Weights of a small GPT-style language model, trained from scratch on English Wikipedia: biases, 652M tokens.
Each number is 500 + 40 x the weight over its row's rms, rounded and kept within 0 to 999. Layers, rows and columns count from 0. Numbers have three digits each. The size before them is the row's rms in percent of the matrix's.

# up: layer 14 MLP up, 2048x512, rms 0.0442, rows 1515-1539, columns 0-127
# down: layer 14 MLP down (transposed), 2048x512, rms 0.0436, rows 1515-1538, columns 0-127
up1515 108:488441542478571429497478549426542483518557578505499485534526570481503524485638553494474445566431489531540494435542548528466541490557541514477491460493555514461595507477532592469478510539455429507508430557629396556470494506485528487479533537467543496509418524530544534452511543517519510517525514487477509480468529528432486509545455548467480472439539535395447483518483474501554551498447
down1515 082:472487537590520537536393478466510473459474508518465593543519524537499531517507524599532498510444521528453459500513396431449487494505538514487539490507569494501562530518474463541533442478567532504527557474749500521548544510312492529563528524485542487460466506475528471528473521499502523486559557585467523536483502490500490495468582520489513566481459497436506548493445482466499410499468
up1516 113:513498555487539483477504448495504415500507567542474491473526549452468577451550479475501504482496489472460487454513564464454577457486408549494419460462492521549418515493543544541513498458444515453521517474455511535457531519547578525497489491492442498520536515447467495546506561486550463525456500499554528518525529479463530542501478512524475583463593487546498498458428518516419468474515
down1516 102:441502506498530538529515546431523496505572543491533495535481458536537516508487554566404555493523464550471546574387481510460478545455559493510459466465494578385450536622501458514547501458507493521537524488417441479488500481541579501516499470514499460457487514511491462519588510503441500550546537567503453595430502473504525573525447460564419402469495558467532471544504553410545447551578
up1517 105:518534454510468494482551548549473443526547463475544531478503491516407490538419445477504404451536458545499438531479499512392573508526568489529513494474521472457495535506473510533466493507444519500476495495479528509504550509511544380530524485493461450486534533456511507499455496493499558502525469528481455482511471476441553512492498484505536494494398589550453516433549536515406455480501
down1517 110:444572479538517474432493518534526466525552514492462525478397432482483478486503453445491463509522493470523489422450535474502445499482486506506405565558536526478533502477476478525484469461561489505551470533510425479468463499575527519529472511493477463520550457556471511488517463399555498577434420528504450521516412420469512539533506498525488513496529417505553511463475525499599469546511
up1518 097:515491482559485502477556563545537514462519567490483514453518599524526448496469465483506474541492499463507470502512503505544507564524527482484455552480545528501497529428513409532446523527463506551447484451507485505514577432498501479497520513510520495483499527501471608496576492509539556525509470508492572532530511512519575467494478500567592466532530525442532473489468478476391476540459
down1518 109:508438517546492483511522505545547468485491549522557478514432425541491550468448484446518494539498530490538543409452446506559529478503477489543510543468549464472555484479431515482489476537503453517476584456480409490470513545608544518473433540591576495483505528490535445506456556466497516412562452453456447457493573594427487465566580514468509463529498485446458482426518567502498496468532
up1519 085:501420550434502507460472536455509519535573482501582497550539534416459557409526527526490506520498522443539564500552507591501446499480536503472573453485438439479455510490530555382509510485527484570515612641531471406453502502377455561511537570519596523435532534447534529517445487536487494548482571505519401466473487505509479451558478508525520509505484516550398453535481471505572548463511
down1519 091:465562535510528453534519516490503464505501482429467503497489467527496515515499502421506455521522510491520504516477588493572501444509492510495482539571515537447527472522541563502438447469477573474451443527525498528482435575657595514479455515549462554536481492514444537404411446482449538494458523441479573582521490511521520445426525465555540540521461512571547415432489449475451451495517
up1520 097:563517510461552513498514445470483448598428498435451547537483407435522545450529433507497441495520500496435491501498491541537452465518528570540532492453419445504501552530546471518587520453517539482462488502509458464508462562508490544532493517485513521485470529457490560544460472488480527452535506549484494536522517514486517535493431525424551504515516552459476506497459542472531435561509
down1520 102:447484429449463557525543534530509457459511469525492493541489465498531451489498531464504542487438475545592473535543464493472482526447399524471480447456514492482429514437472560515546429529464529543461554526494522456537489509580536480524537495512490438488520539527535542503544446470492515514443446412440504453461482472511526559475536519501523482526572493605487502460507490587457502513523
up1521 096:488500531531432560473381488501516507457539555464512506518515433515462489478565473466513534468535559528565538426557633494451465484446480539487473551519539434555544495464505563478477492491537520502557535469529511448507431531509442514485501528514481516431508455588478532512552507516627527557537471569394474505543474530482457513488543512527545488517545555471469514553632482497454498534469
down1521 101:517445456400539484505462560495497493476440436523457474450561490434527495466479500490482463433494433462482581556521411504495528572448412473487488582490462494436493508527462421553496484436555500502478436457468492560514490534564552480491478503511510524516459450506511489509432513492467444520450477482558547445478514475514567395514487496496502514505480516509541530483522483466464461546525
up1522 099:483576482479522498578527524516449580491488562461551527466553526492490483552557471476622493487543558502483524494421620527547570512458500552504452419502476487458505490435402435508467548467417476426532532496512480468560513450492454542541530433515500544532585576517499445512542523517495559509487493506446543515530498479592532419466548571477513483418463473521535517503567513522513469512514
down1522 099:472494511449534497433466510547402525491466474518451484454584584458471456515513532449524501437532505442520517498456511477540537534461464486527488520478564511576602542524493492493451479503497510506486527512535499514501498463494508476518480400481568439495518497526492529452456436418531513450515531440571506506530499551488583489472546540479505562541424576547502572484500525500479475566526
up1523 102:529548488518469454495534561563517475588505503484488514517493510547462484505528486525537437480525513501469530505440479473467470457505478534489525497503514448485545542452491522503574565509473501506480521545461486478513484490538475455491445491444479490496507529521517555500503405484515485463467476462524497559470524505519449487466507484488431427515595538536460568514544495488481508477489
down1523 097:468563546484493496554504534529533481462520452521498466543528578565535528478497495480463521471430481550485493453486572499480516495468469508559462494525504567541522443544587494441422451480485460444491469500507526527477513519582549473525526459571481537548508409499484483519543586521523583472513491515484470565516559455480453568527505538473466488497448480419527443515481547506482491492491
up1524 102:537451523497434496510524501421458499526441521490561489537549481478498557462507522454556463463463511522546562480448525481516458508449473537534513455429513476508513479579607465545498527481448488553560488552506513461461551507519556484532432458543485490466430519557534514455427490511527531438501484585527514585428525439524468476467457543473447469601465518445541510439481410441520530453566
down1524 102:444477478535534456502485538461409515489501545561504532484535485524552551456406497519502486534461438480508532552517514390539542462490554541485566564499515563469516503522403534480528564512501501522473476433510468477480509564528499432527519430444491519532544493566517484515507494488559469595474499480526560441531495499514507473446527479468528560531480532435481479410491477557553538479538
up1525 095:498567596504488466529503584527457508450544499521463602542554618494486463490505505469533521496497498489529542424524516570483499521530437513476487519452470507493504472495508500517536463503509456474493499535521498392479585514455586524485496487462490493473513539514529523497399552442499464549478580522475536462525549517491433510444508529493420534481456487527467437572470498513499497480463
down1525 088:475538547459531548531514504434516502478519506531477469536533558487553505578445519506594433495504467534489476503536534440468529452563507482527523548480534492517507488474500496470456458443497525490486507511572467460535523468645439481541521542503453451534532483526523458555450513527496516544470568502462538540491494466546468457526536537511526499563511522490503599467469512485525504531500
up1526 089:534598515530436507506518523458544466468511471490481516464517495542535497441443520494513494541486483491501401579430521505534489487467482504508512471549518607471476507540511532508522530426491481544447462440426493485459453529501491495506521434572557530444488463640524511436532467513441506479538522492537473504455465420457480534510504455478436471504488455532501515449597456522521485538437
down1526 092:505454512462599586479495474554475529410428535485522418470494538543545527508488490473559611544488510496524515492490481526539476534454486479545477480495496476465447577435514492526576495571465402457558423519466482489499490439393506525476586583507497425515470569442451510512484503560470488495518496498517481529550523504491477551525558504503491549521505538509591505542458554480508553448482
up1527 108:517532494487527536561488532521531463506504525474486529509424493497530520507517533512491486480457509561553418527527477481503469481542435541502456543522578547499508452449558485529493604443479560472485424498484448509477533524500544411369529519535515499529435518544534440507489521512459517529507536502491471538463447502515450510494522539524456501482552487519506405508512478420476539539485
down1527 100:567525471491527529482462520508493429486501453544503452517442522506467476517533555463496487509529545577580514478486447505463530511496485526449485490514462484515535511517465415570518476459448495524580500509475539538469393419456526533464509464540505542451477468530495504538538564422467510494553478436459503490484506432402504454483582554543514493455423424417491471473453451490464500460585
up1528 103:442483563430515502506534473496457509576500526432409549518573478532501464454513540435428471505542507552463500502555510502403473563514496506468526485465450484483444441458553456473465495516475496577444468495538446473506522520514590474493550449403457436450436560497536536554540499505530509437477507483562506511445507498518468509475535494574529536507461500464500530485432432516540461543443
down1528 096:532475485506472525460535500487572457538543470530541454535517409471504437518470449440506524503489552509488504519541498542536480446490451534464522480513478487468524407501493501497450533443477555566474476543542472543581506496464448491418507481512485570548502538513433486534511510502407486427436464484474530493495568562384540496531419446501435498463506519517469508479507588492510513598429
up1529 106:434477542471562495552606519519526497524498463425500437472521523458469463501465480476459527565465535515572475525480492505515425424529481578489499523525631479507548565469471501505522490462534496491524438466463434509498441485521466517427500449498537542452502496516529490507542531507473487502420553422487591526530462531529445452465608485453462493477479496529574453440500474482491530474550
down1529 094:560487504480500530626456471489464594516530481565495490476481518563504472516533509498543503454527565519480474502492538528419563474516506426466473504533482584528522565543435480493492545585490478501494435527506566443504561523442497510533507511501459450454471483467522500513468444495537476485602497461509457450501502467489521483496466507550483553459491489448494505579462484482502489474477
up1530 100:475487483452435529475500522533563471468434555462442537499496454543460468455512500480426501499492499556460515452463507440465448567489409506602438443520510465515593550494505515545506530556489509519507492517475458529495461550506530461441448565403484531511598479538504555516607472467475538459481488482453541582493449494548560500499577433560516570458466470582518516532489489447525588468479
down1530 096:436519504521434541531455484493467544471480527514530489488474501514595514604441464527540545559508485481486512485533507575493507517562501451499544472491470455527558448483478624456492506491473472512480547529491525518477494531473474462487466494515540533521489509526501432485447444516480595490482496532511592498508521478525493529563442541473555479486553542605501527517542503500526508481467
up1531 106:584474523484556438490527525457449500522518492500514481517476535471450488514460528515547472550491473503542544459388549488522524500516494527588519508555466495502495540508549529462495539452404419516471501531439497497457590492516497536540437525460476506435481534447489525581555532482522489479462474570514537513570523474548519388503424546411558486488560496419456521461415486492541512498543
down1531 106:464481496502476456532411477431488442471490460450460534467521511473440558468457491550546534552472485485499517514545519476513547558462452554529523546487510445480545563574496517452485445469406543595585470548481531463460490518537442508544439474453424466490517456461473527490504515498486591443534524496547479545575490497466512505516522527490584466525502555412517529518466473521485484503554
up1532 083:440473458482479503455495484549511516537569548459475508507481519498557484491512464553480509583513556572505532483506503493454510490524485486536559529449493577417482492474452486482452572493510461482559492537583506595460603514464460493497553610551477547520569547521457568551500526513531606551496499548477515519492525469551487482550528560525500540588535525489570471553466532556487458539506
down1532 078:513480570523493455483557512499508528479472508544473474455505488490550550547485487445497521513464436510447513563472549526553473460497529504529524526511471487529519504507514487502468538514500509558525505480568529445556400523366502542515499555484489491527513501520469478493481407482449502521461493458544539507514474554502513506489489506490483490510508462544542452492535524509503537479484
up1533 096:503530488508540530527498495559516480530400421533462373524597549504421499436521479506451439477540466504485477480509512476475509549517461538518508498443425537444519575503546468512567498518493470566571504481412585470483513530448430528456506441472469507481492551541453444452504422465497501504475475558479550434459531537539532454494507560519464546470547524531535498420546493492568483485458
down1533 096:474546407509569473451554438504490485461520559446455495482426458450516429525394548551501529529568446477418487484483492501457528460473504497504482512515452510496522533482520514537599457504489529580547509523452462450560493531460508539382482453557521499494488545496478520489521456508506413444524452433533503482529588527495541551508560498599548455572448525523511498411474593431492508513482
up1534 101:496509526479507507537482486503519532461551464530504447558476499502471506501562516456475462514469471480521518559512514557550490483604528440477498521479430531569534516516501514462491507503467447503542487483475483414475515492518596512478479505519534534472488497536467521551552468501469520504488464497414430522587450542467513472455501536497446482559513503566512455445509506475548516455474
down1534 096:479477497510507514465513584505482417449526443634426470509474529428565538473504564503506494540419524516534529563509409535494498471482471523527501492489507385496549493497497516484525508465571430491581485496514547508454514524488501583547498494532443460521589504407509486481504493496581452494510512461525564465451483474543535492563445514514446479485463485483500566516543457564502540480606
up1535 102:492495484447499450533577492515486457440452467422474528550484526481523486486477524527567517488540523445472510468452537559508508517519472561597516488473476550453515519501530501543567562471480519519496471509455508554450499515528497505449442453467511544511577476552546454515522542505490478489555541584491482463539500453448489471466472441453526574557512548487451515508455568464616520471467
down1535 100:570492561551558441496428502553508468528462464453511507492483528640450443459561507442411488496533572476529581498505478484451478529485501467465528442545513474490494473485461497492470446500454482515412504482503464538477498443561445521516446487472502470478490519495494483470494476527515532550422548508447490578458497458523496446500522505487495551527512537539477497549535482474481449458469
up1536 105:525511533473537483467503454483538450478509532474488496504530492503456497494554477510460493583470487521544533495504492491479465451546534547501557483457543495510577547461532546454545512570478464487502528425579483519463549545502591503466525442469530472443504491551611515503510534527524520484545487543549519528492480488456501514537424489509452550496453562473510420496474466544482492480476
down1536 082:437472458506552462516452497491514510490492514528510475549490531526531560509546474548488501542414517449448518506480473455490433502458524511570530524529507486540546456539530479464498454494561525532513521579636464554520598527300478523563548522463582539491473544468480524499487487537493519461520480520471475498528490520497451500459486482455522532471488525483515523492454538534504440499481
up1537 105:469478561499498489476531469524505541508477497522533554504479520499425573443427459479474564470465418547475545513505532515534578457484474520617536464477542473485445502483529464466508542501510573524519532503499520502521504539525482506457455558436491449433513527557571483488454581460456467479475554477523469462496479481465532518539474503488510542505473565445463435456487572478493460488516
down1537 109:551586553505518495548554521459563504486556506432531475518454515501493473479562451501468489518517487488647474460474527542491517456499537488497522496470507453460518500595489517576540513503534489505543620507489517539537522501537468535430452533531471555461532522472531514424483452430482468485445577536462520525480487512523512430476511493516526506433560529494574507430497520488470492516490
up1538 097:496533477473531482470509538459492495549486466559524494484521546440517536434557536532478474463544527454503479490500512481495551567467572440532522493471478471482528512492437533599503527465440480423497502487513484492501467500501602468523470457511498498508453538412519536492481511534554535546539445507537491478404524535456551532512420511501499454474533488490560366476475463498388561554527
down1538 106:492568394505445478513508532531503512475482421524445466502496513449497494373499526480515512515536465445507504461430550492545516504489532479517517575490458501507506497478499526553550485497508498469490544527481544484525476528515526461523428466441501550499523552540495479518467490476476542505371499485494517458449469489542488422469533467441518456515533466516507462474456468531462474557520
up1539 101:475529574419540372449495554464425506537533442471501579503516443505476516479429466473508572436539492547481539485437479525417537486470523531505513558533449595508528476464508447507505483458551563526514469480482431500475437580548561523389506496523518482574511471482521424488535459509555495521494579568516474534506456464496493535496428545518486478494527475554480502433492496469422525451474